config.yaml
n_kv_head: 1
vocab_size: 8192
positions: "rope"
rope_fraction: 1.0
parallel_block: false
optimizer: "soap_variant"
beta1: 0.95
lr_head: 0.00997
decay_shape: "sqrt"
seq_len: 512
doc_mask: true
steps: 5462
dataset: "wikipedia_en"
Each number is 128 + 32 x the weight over its row's rms, rounded and kept within 0 to 255. Layers, rows and columns count from 0. Numbers have three digits each. The size before them is the row's rms in percent of the matrix's.

# layer 13 attention query, 192x192, rms 0.142, rows 35-51,99-115,162-178, columns 96-191
088:106182138125183123091100146120115146124140104109184127107115094103157020117103167127141173075096137181106108083137161118069128169050167083097177106105170115095089078154103098149092081113136111124121117122135229104102155070152120163118129197194141099111159135113078157118143156177138133066
087:125179163182151096165134126162071148119108123125075144092118113137172108108121141188122127156155193073165141122172138114116144156100123143111129128106224101116128174100132134123147112158095077052112139150069111126104135127056134153126114081153152133150082118188110130168111114154118090127
098:153104140085153126140125146101119132098080179074126134104092170132106144113128114154129121148157117061091124126082119165115177131079143094103093196090125122132109172136133150150102143136184077179153163087131097159123182128097116160154089124135107127166128199122162119161196143098132135153
102:142104147015090158083102155136153090164154149162126071113143112097064144115112230123113186177138112169098132133177154069080096148120113160131103101073069112167182112132177122141131110113125203178049136159088133151159094153116058097127149190196124130094140132098086115142126177161120193140
100:164155087222124141179132163075101132143073159115065189139132108125142134165113113162160092132107124138128156116136118112204060117118172181154101131119169131162175159127145098065133106097096126096150111089125059143116125093110134122144166143123150134202140183111125145097157162156148058124
114:097095136113072164117126122157193118099162046156152091106143106152133156112105159106134167164117138161139101114083174119149108145131079117173147113075140122162124137084140182112155108114097143173135143154095152132153091132116067053148131096202155138063172053132076100123088140143123159094
107:174113135112096128178092098139114114157106072068159151183165134114113188104125163156117136124055133110158114106161140145087140093129119154104152095143078132147162119118106114071159156065185100113087201127154155171167126096076156129154101134139113137059113107153117147082111115101137145067
128:133145120131170124154089175082065117119152118055131190112085107142142167193122127113088138065105135172136113087114143072115118146143126087083118166115162134127168133152190151132148120099114074185197156048164096146106113145143073112147112091117135145152103088080110082096155146116099082107
128:106183145149144084131118131132133107118081166080096128170053168089151133107120137140105121118074126129095155120124109186151146081104165096128080104103171136106116097059143146159094119120126111103113110127192084130140172147135104148099075135116081155152134171124136115156083103132112122134
094:157152131141057145109149079172157108152170129181172111117132176144073134116172130093142098142123114084118132177176139113162087157141097132167108142094116099203101110140096162107135106136111167117170181137068141095146083143174138163137168075139152122097155068127105085144058126159159190166
105:069158099116162154175164053106068114119170154127149121119184060188096162136097122157125104175094166131095150142142109144117103118116205157098104159159124119169122119175089100131151142128144117105097147148213176123086081087127136092151112090179086117135097130148182108104097092155165133145
116:146127133175159156076129104191086124153156099132128140162128128101185125127091144136134051138151113164123110136170127188162148129140093170129141129133119102067164174171147103027119110116085085079094159121130150103122146079114070184048117091075104114092075124106103165181132117193185078150
103:100141184106157149129133171142095162160122141121177113089081146173126123123058082117082132158165086124156129120153176086103126145171095165130121106143117089138103134158176208131124078132094148108099116154182153165130135157090119138115157118102189125152091054124140114152119118124203117141
107:112139108171054156083114132163158106146084101109142057100061085148137144143141127080131137101157086101130152125155138070149082114090146175118149127120166143085125133144122128160121116122139142135141080087109060141112114127126110144132147051095123065158145043115034161135157134026158085092
090:155117105100125156090116194130168114157117136145153162126121197103091161166191209110135088158122116153127070167138222098127140128096141163109108172147123109141123097157117072075115139160110141157156195114121094135091133154133109100131100134126105172079135106186154121106106124163109156154
089:185138172110107114106097107116167139150107122150091143177167179098115071162163101094184070097097161138109178178113137162139157105155150105105117111045125105151100075142060126142144157160145117157156112111155099125170126111111164113109150149070159121130140168127111138100196129140096130159
082:126113117169107134152143116167107065106070087096127092119131122113116108108130154181158121148140093134098164161139114128168133158137093164088147084160109142084111102196143112147111093162047132085121100072126102143162172110133198136103093146112040089165096164153170120187085129164122152088
065:127060109099111111138100132122133188127174125122096102121092169127098109068152188091056126151107113108097145115052126040089167128148144122215053134165167140122086149139102127149110176110104074072183113146179141146114112142141142125208133145149120125121165140149177109103143089111153112142
068:145153153147166113153120159178163116117128096108133088139113141145117097109124167105113136149133078118142130140060142065121175140121094101190041133142116139132103112119124157118141151171139096114139158171130175126136142178100150126173074101125112133110099129137145111187098139102106123104
067:043194114129159104100124165141179156115114200132150155117165161063084152109106134119124153140107152147128146137149174144076111147166147186104168101106144157131157097103115200127159077076128106080124134130104168101184110121106148164078157107143152163125073098110099121115125074191123117174
065:144135130137161150128133096081087173143139097122084091149141057147140079169091116118044126091108175133074079088154104092139056180163105089112167110173168147126126097163094145138094197090054125175160158131150134136162107110184118129128128119134129131105154151131145122078177104090101165143
077:213123091140105179163112152111090097141138059148147166151115097129127083157126105069162151137139134164112141164175129128175108109114099119084175180108116161204110156110121054089174187066103168181189085162104172151130112137143121105172137141181069137128140099138134114145171145097117113134
071:105159107145151156150115109067147157095091138135110104109138108130116118134120129100071152099132148137086104128126099087095075145148169105108187102122170172138144149143107145109122151091104135141164086134104148139126072160147176105129185126146164125113117140097124121091153096067114174162
080:138109120068103150193177108123110113134158070138190135147091108108150108089161171092173144104196146102167088157141098124126151124144121143168059130143111091122085138126163126096161121130108168140118137113068132095147166142115154156125138102191183142080132098193171145178130145158132129117
087:088175129132165113114186085171130159092101117112140111174121141094121112156121109129135122111106142155131189148187167143108110149149113124086090131088163159074157109140149136122154099119088106146152159090094151101171122074174094156065146071110058131100110077108108087097119143139081106152
076:135128114173100129121127114184163074157141123116166174166127163130136114103215123174154149131117130129134124119123122160160173117107074115192109156120131095129143123089164062165154168112090128136135107119126102066105166124151114151162120175189108133150138077184078093176134161090083137103
088:107150137133190104054159115090092147078101160103161066159120109113143141172063157131096120120109109186147152141158157132100062131129108097121091132133204163068117073108180143073080138082104088160157129108114169115178104153160087149107173098135148164108075102125133116097085098085113114180
087:136093106155147153102132096135082124092161127145149146089139081176138112114134093143130159119086089126149166117138167121107116148057140142163173167167092110115143117159116097134192177123115137179112137137115122156101107149120155105173119086167033147086175111163125146084172126059118160106
106:142151129131131151116166105135132204072093110072129084146100142101132176151082136152108111127143168105155177127185167160135118145116129170119075101177171158095173092125150157157110103158117139158130139108184129174175140179111118116119093095129067139083064083116147114102050114119139097151
093:070127126124179136091119141165124109184159149166171157129111122151168110134093120108073117124141130157138085056089120073134166150085094107150115141085086058110088176165124050129091122125088035121142216106184072096109106180157097128133140108129159104176112133121070157098174111076129129096
111:190111176130143135116116136137154104124132096119103101197123133119121137073173147143109125133137135087057159136101156087124148118168088120211169166111146114146197145082081199148090085197133164107118118092163143130129118126139142158105153151133154124079171116148096140147128150111084146080
102:139132127128142124168134159148083158109113152156183154179091126165124201127187150143120191113127090136160176150170186147162127132124137144082078158170119141070086103115172098153150134134079125136130097117086140143138137118127101132072134104155061157125153114111121132058088140116069162185
122:099092114170071115129114163129165094156157116173145175108191170131098115202143146183162082163176156154135156105141124112177170107106130113126099164090065068167120117092145057103131197067092086139169167174114135131095182135106106133174139104150157081149105140167077081147156163146119134133
129:109046108127140115142144147106105142127116139147122118186084102094121086160152089135147126171119133174142143114132122093133163092108146135147160155145162111114154100189170092188095161114138107142203113099129118124136142037097104141103114107132146133189152099142133169082127204165114110147
075:129078091157124122126094148134144123175064138122135100121085083172098128138173174176121112141179158145127091157095136020190106131126095122130101171109098130131112088148106125152179203146206151194115114094140105147120151159110113184162145143136125121164149139147166098093095149052123114118
091:125138088158132160119130171067192212144138123154121169100132148113102094044157159082106129131164146081125103109105093100144122153128084110150108082187118145068119094120111150137118146139108082112172118177188087142120127164117143170143115107135179103163114170113132132117161082096110086155
067:128128131187116044170115134124164142141132098084124148132158120134129106098164120112093065136073072146165103080067171077126093095151116141181141074111165102091106133100165125198203148121120138156106090079085084069061167103114120155139125145112134107134129139154150102103164097149123039057
072:092143151092133142141122093131138172091151117161157064074180168142112142145199110080096150130154143192095175154207119154104054092155117134156138134123122170173163122144088145073127127132128133140102144180179122107161077148170138097127165151127154171137118108122093137068111124104147171163
075:105135130150122148083098128089131130201164150108071126139132087193097108120084160146124098092069186102089131086072098080107157106171104121150197083096160125153147148128130171111086160169105085196145132168131160066080156087182140124151164149130148151112107150086118150123176104142112086145
075:127105106164144128107149112088134151154093143121159156119178188083099130138134125153071191118099106047108117125180131150154150090152115169147113148140130159161133103106122096090128140125101115101197159158158137069151138129148139079148117150066156175123123104117145120118112099076166104190
080:105094133144128134147085154090126168173168162164078077091137144151113149106140189149055133145191143141147071108161088046094117127136151133162180097137171137174140141112119153096083177120152126123149142192113173089148111168188129095144160143112185147103113085118174140110103082090104123186
078:176107172159112142152111128146104118149133102087113123090128132144117168122135148157133131074209127111114161149154126159096186110190104088149116167135124121103093091091115142146193104125163147214066134139089165154129183141088130119111142074137135113128140110161139127172100183103086089145
075:107159149116158106099158091120098144068126138142140129174078113081155149161095103175140106102039120117182086101125198174211122173107114149096117121085170143083141105103160100148105127150104089098164134096099087144162100104158104154092162099118115122085140085069102077089037120142166135164
095:169139167176120094090146131181183071155140102119139183156105176116106097125128143178211156101100150105122163104129121184141186131114078117200123167086136131111111125093122087151161097158087181102145093168149070103115124125117184145124107134115107088120102170136091082170105169173104147098
074:132109149153125142092125218107135108145183173118120143071123112103114154149089171106178095146155165186135120103146121084130158111184093149208136078093127168126086125164146163140146119116125147171151156136095149145098140083167110104122148069123153142167159143096133126097135095089139118182
091:101139127184171193045134160121103115121183161125076127129165106150147165111134179102107083131143130159122160094160154145146131151122125113138179066212074143022222105116102116115156143164136095100087169185174085165077116167123112094101115063112099108148125152137115108165138088057146115162
077:126161156178155153085152129129134103114168102108129098141109144069165158169172157156091095145150142136146074126160114120186106103163119149179156112095122121101187116143186123112138094156180132103141146080146176159143166107117137170127086122149100146078084055107111147160117083106122143123
096:123156107089113155076119118166097131111119159127184168113150064114146123167036080120140133163145124148137142127182114125097144157115129142137097129150125100116073143170119144117112125103088106133116153157119082109109091159125069183155127100092124141188099168114143111110147147093102060118
104:170127142165142077095131159077175114210132125099107127119128130103124144132095156134134140145098076134097067116166119111133047180159081127148180120127104127157095142105092187120149082139150116131120092096124102185131127126144218132037190141122140118116102113103108107165097095176099137135
112:123146126130162123134123142105124172081062137116188162151084139169116202131174134137147183097146121133193177135146173158147149119110145187115071136182126140096121075128142112127094153117093145149119103137098091142173116161145127115098113131133148140098124071113157158036065157082089136194
114:151141145161093087073137127162141108127165167134158184131134170115111159187173177159179089143130132085166144133110142141183133134091123083146127136067075082170083142169159069081154136088123100144146140139103109132052176134115109121187061122149126126124121174119120123156115123129111114122
# layer 13 attention key, 64x192, rms 0.139, rows 34-50, columns 96-191
056:153199153153119168174151064072170069093167132139118149157177137103133098121146088111144147107090177226105116105167111201139075166081154093094181199106129127094114142078145127116099120178103150114146090142173080124131076104149149112080153095126097139097119164108105143099218127090117182113
062:153126187152184106151164089195190104091129143123143146159175086165139115104125134120161141157118155127166100059111083157151136125138125132130217137049107123129170128108143106149143101200156133173141083078150161123111072142172100092088115105109121140156156086166115097147108124083091162146
060:102114140098104141097155057079110109145115143127112181146149134116128111156122138128131077130133110156180117104184091120160086099205140167150168126106145112143173146133144124064120153126119151171130126164155103157105134108185117170087108052155088180196145133151118127095141079132135139167
064:156078053085106138130122112159147069157097129075129105127132106175135088164125114134090105138069120074160088166156112160122109146071196121039051114147119117116093089174102106149120137133111138083196206100158079120110147148140119173186087044096121067135143084076123141102131131075126148108
059:129103144128139110160092162155198114121095137111109114109067100098060147090103076143161172194180092156162113120109123142106137117135146155108140118107072123126146147093086162107131099119097126089115094137168141146136092156103201109116142123165117128129124082155115132132106138100118141114
075:141147144149125085125091122138116082092131188101074121145141130098115100097173099126162120138094151102108113118147090068059132094147080152184211085160106141084161106127084159119102093136143111120105127134148144095170126111177160182105116149137164105207127140136111145130148091131057137164
073:105172194140118127114115168145146122107115101157067150120090152055075154126096160130107159148172074146099124110101137073142128142160080158138141153124087092176133091127099162115121119171200099089094085122161159142134125145164111077142088126165178110113162167084123099091160124159127174104
080:121105142144131138023144202158153114155135158130079166111056135142151167131144158162119144163087115138069129088100130131166144081185130129090118145084187170138212172153092145117166075091122094123154159154110130195094138071065070129142127123166103104124134103073149151105144069151133114153
088:116127093115118140095125150118151124093138137112112160077143118174198152121142147102137088124116117088155115119114127082159164150169170141169120098184135141133131076124145141119128110062121118160110121143070120136122052127134089132141205104126131179131170070116137153117107147092131105176
081:074191156169138127176146136118113114138052131151090098143083125115172136081093089104071137134089081194147152173137104154121082129153100196151139112093139137124166171139150129142117165167124131172116157149104115105123173134096093077118130111126101138158101105100119098167160120156132086110
078:159171134124095155176151130089114091162147085148122182141099158106102113112093134123099103134122131127101165144107132088131150097171098145075135122128087147135163160107074104119123113143160079127168149093203134137162171215125094130132136137101091119112143144157098114143117102178093130119
097:200123143133128139196094181113110116099134104121140114116109071095099072092147117116131094160120134149129106150137088082162094109181108062097156141164095166148186157096126124169174113126046100125180038057170023183133132161143107105122150123087092135223117135086114148171130141057183137096
097:155144168054086137169150150113145141127126162134132104130081087068091151161098146102126094134209126127160117124100119055132142127118094161092154152154100129177146131139101122135221110109140103109127100156134192168115150148061123143117133098088104146141136079115104141110120132104133140154
106:132144150119176143209172143110127097141155126079165093133210121171135085163127115149123137090036117128147145109155175152080059151146120096111184117144200133097096174145135143110094167078105149110125111130101160128139149129099144157113124152129097138096138167140090145175186140186113151133
111:089179205135153173104111123087037092148099159159138115158156143130098202144092126118158133149092135096127084160124183134086090114116113136082166097139129127147132160143073109092117129114090117126146080096080162175128107123150096154098164102097130130157113141110106142080138121109090118149
104:106138168131139082104130090151112112148098175117159139149147109149075127136150148088121100109146099119119177177126153116072137097088098167160070062119071102105068157102106137135143110093117124182140073064158163124130192174105127143129137070138135136142094154161146153101093128074072122097
115:118086142151107097087077183227161108159159146114109229111143205116163170120134114124091120101166133093148132112128129119141178115053083119149067162092090138122142175168155084086136119160126148062164181153132116170067151163131092154191087102143142148165099140188115129114128112126146157160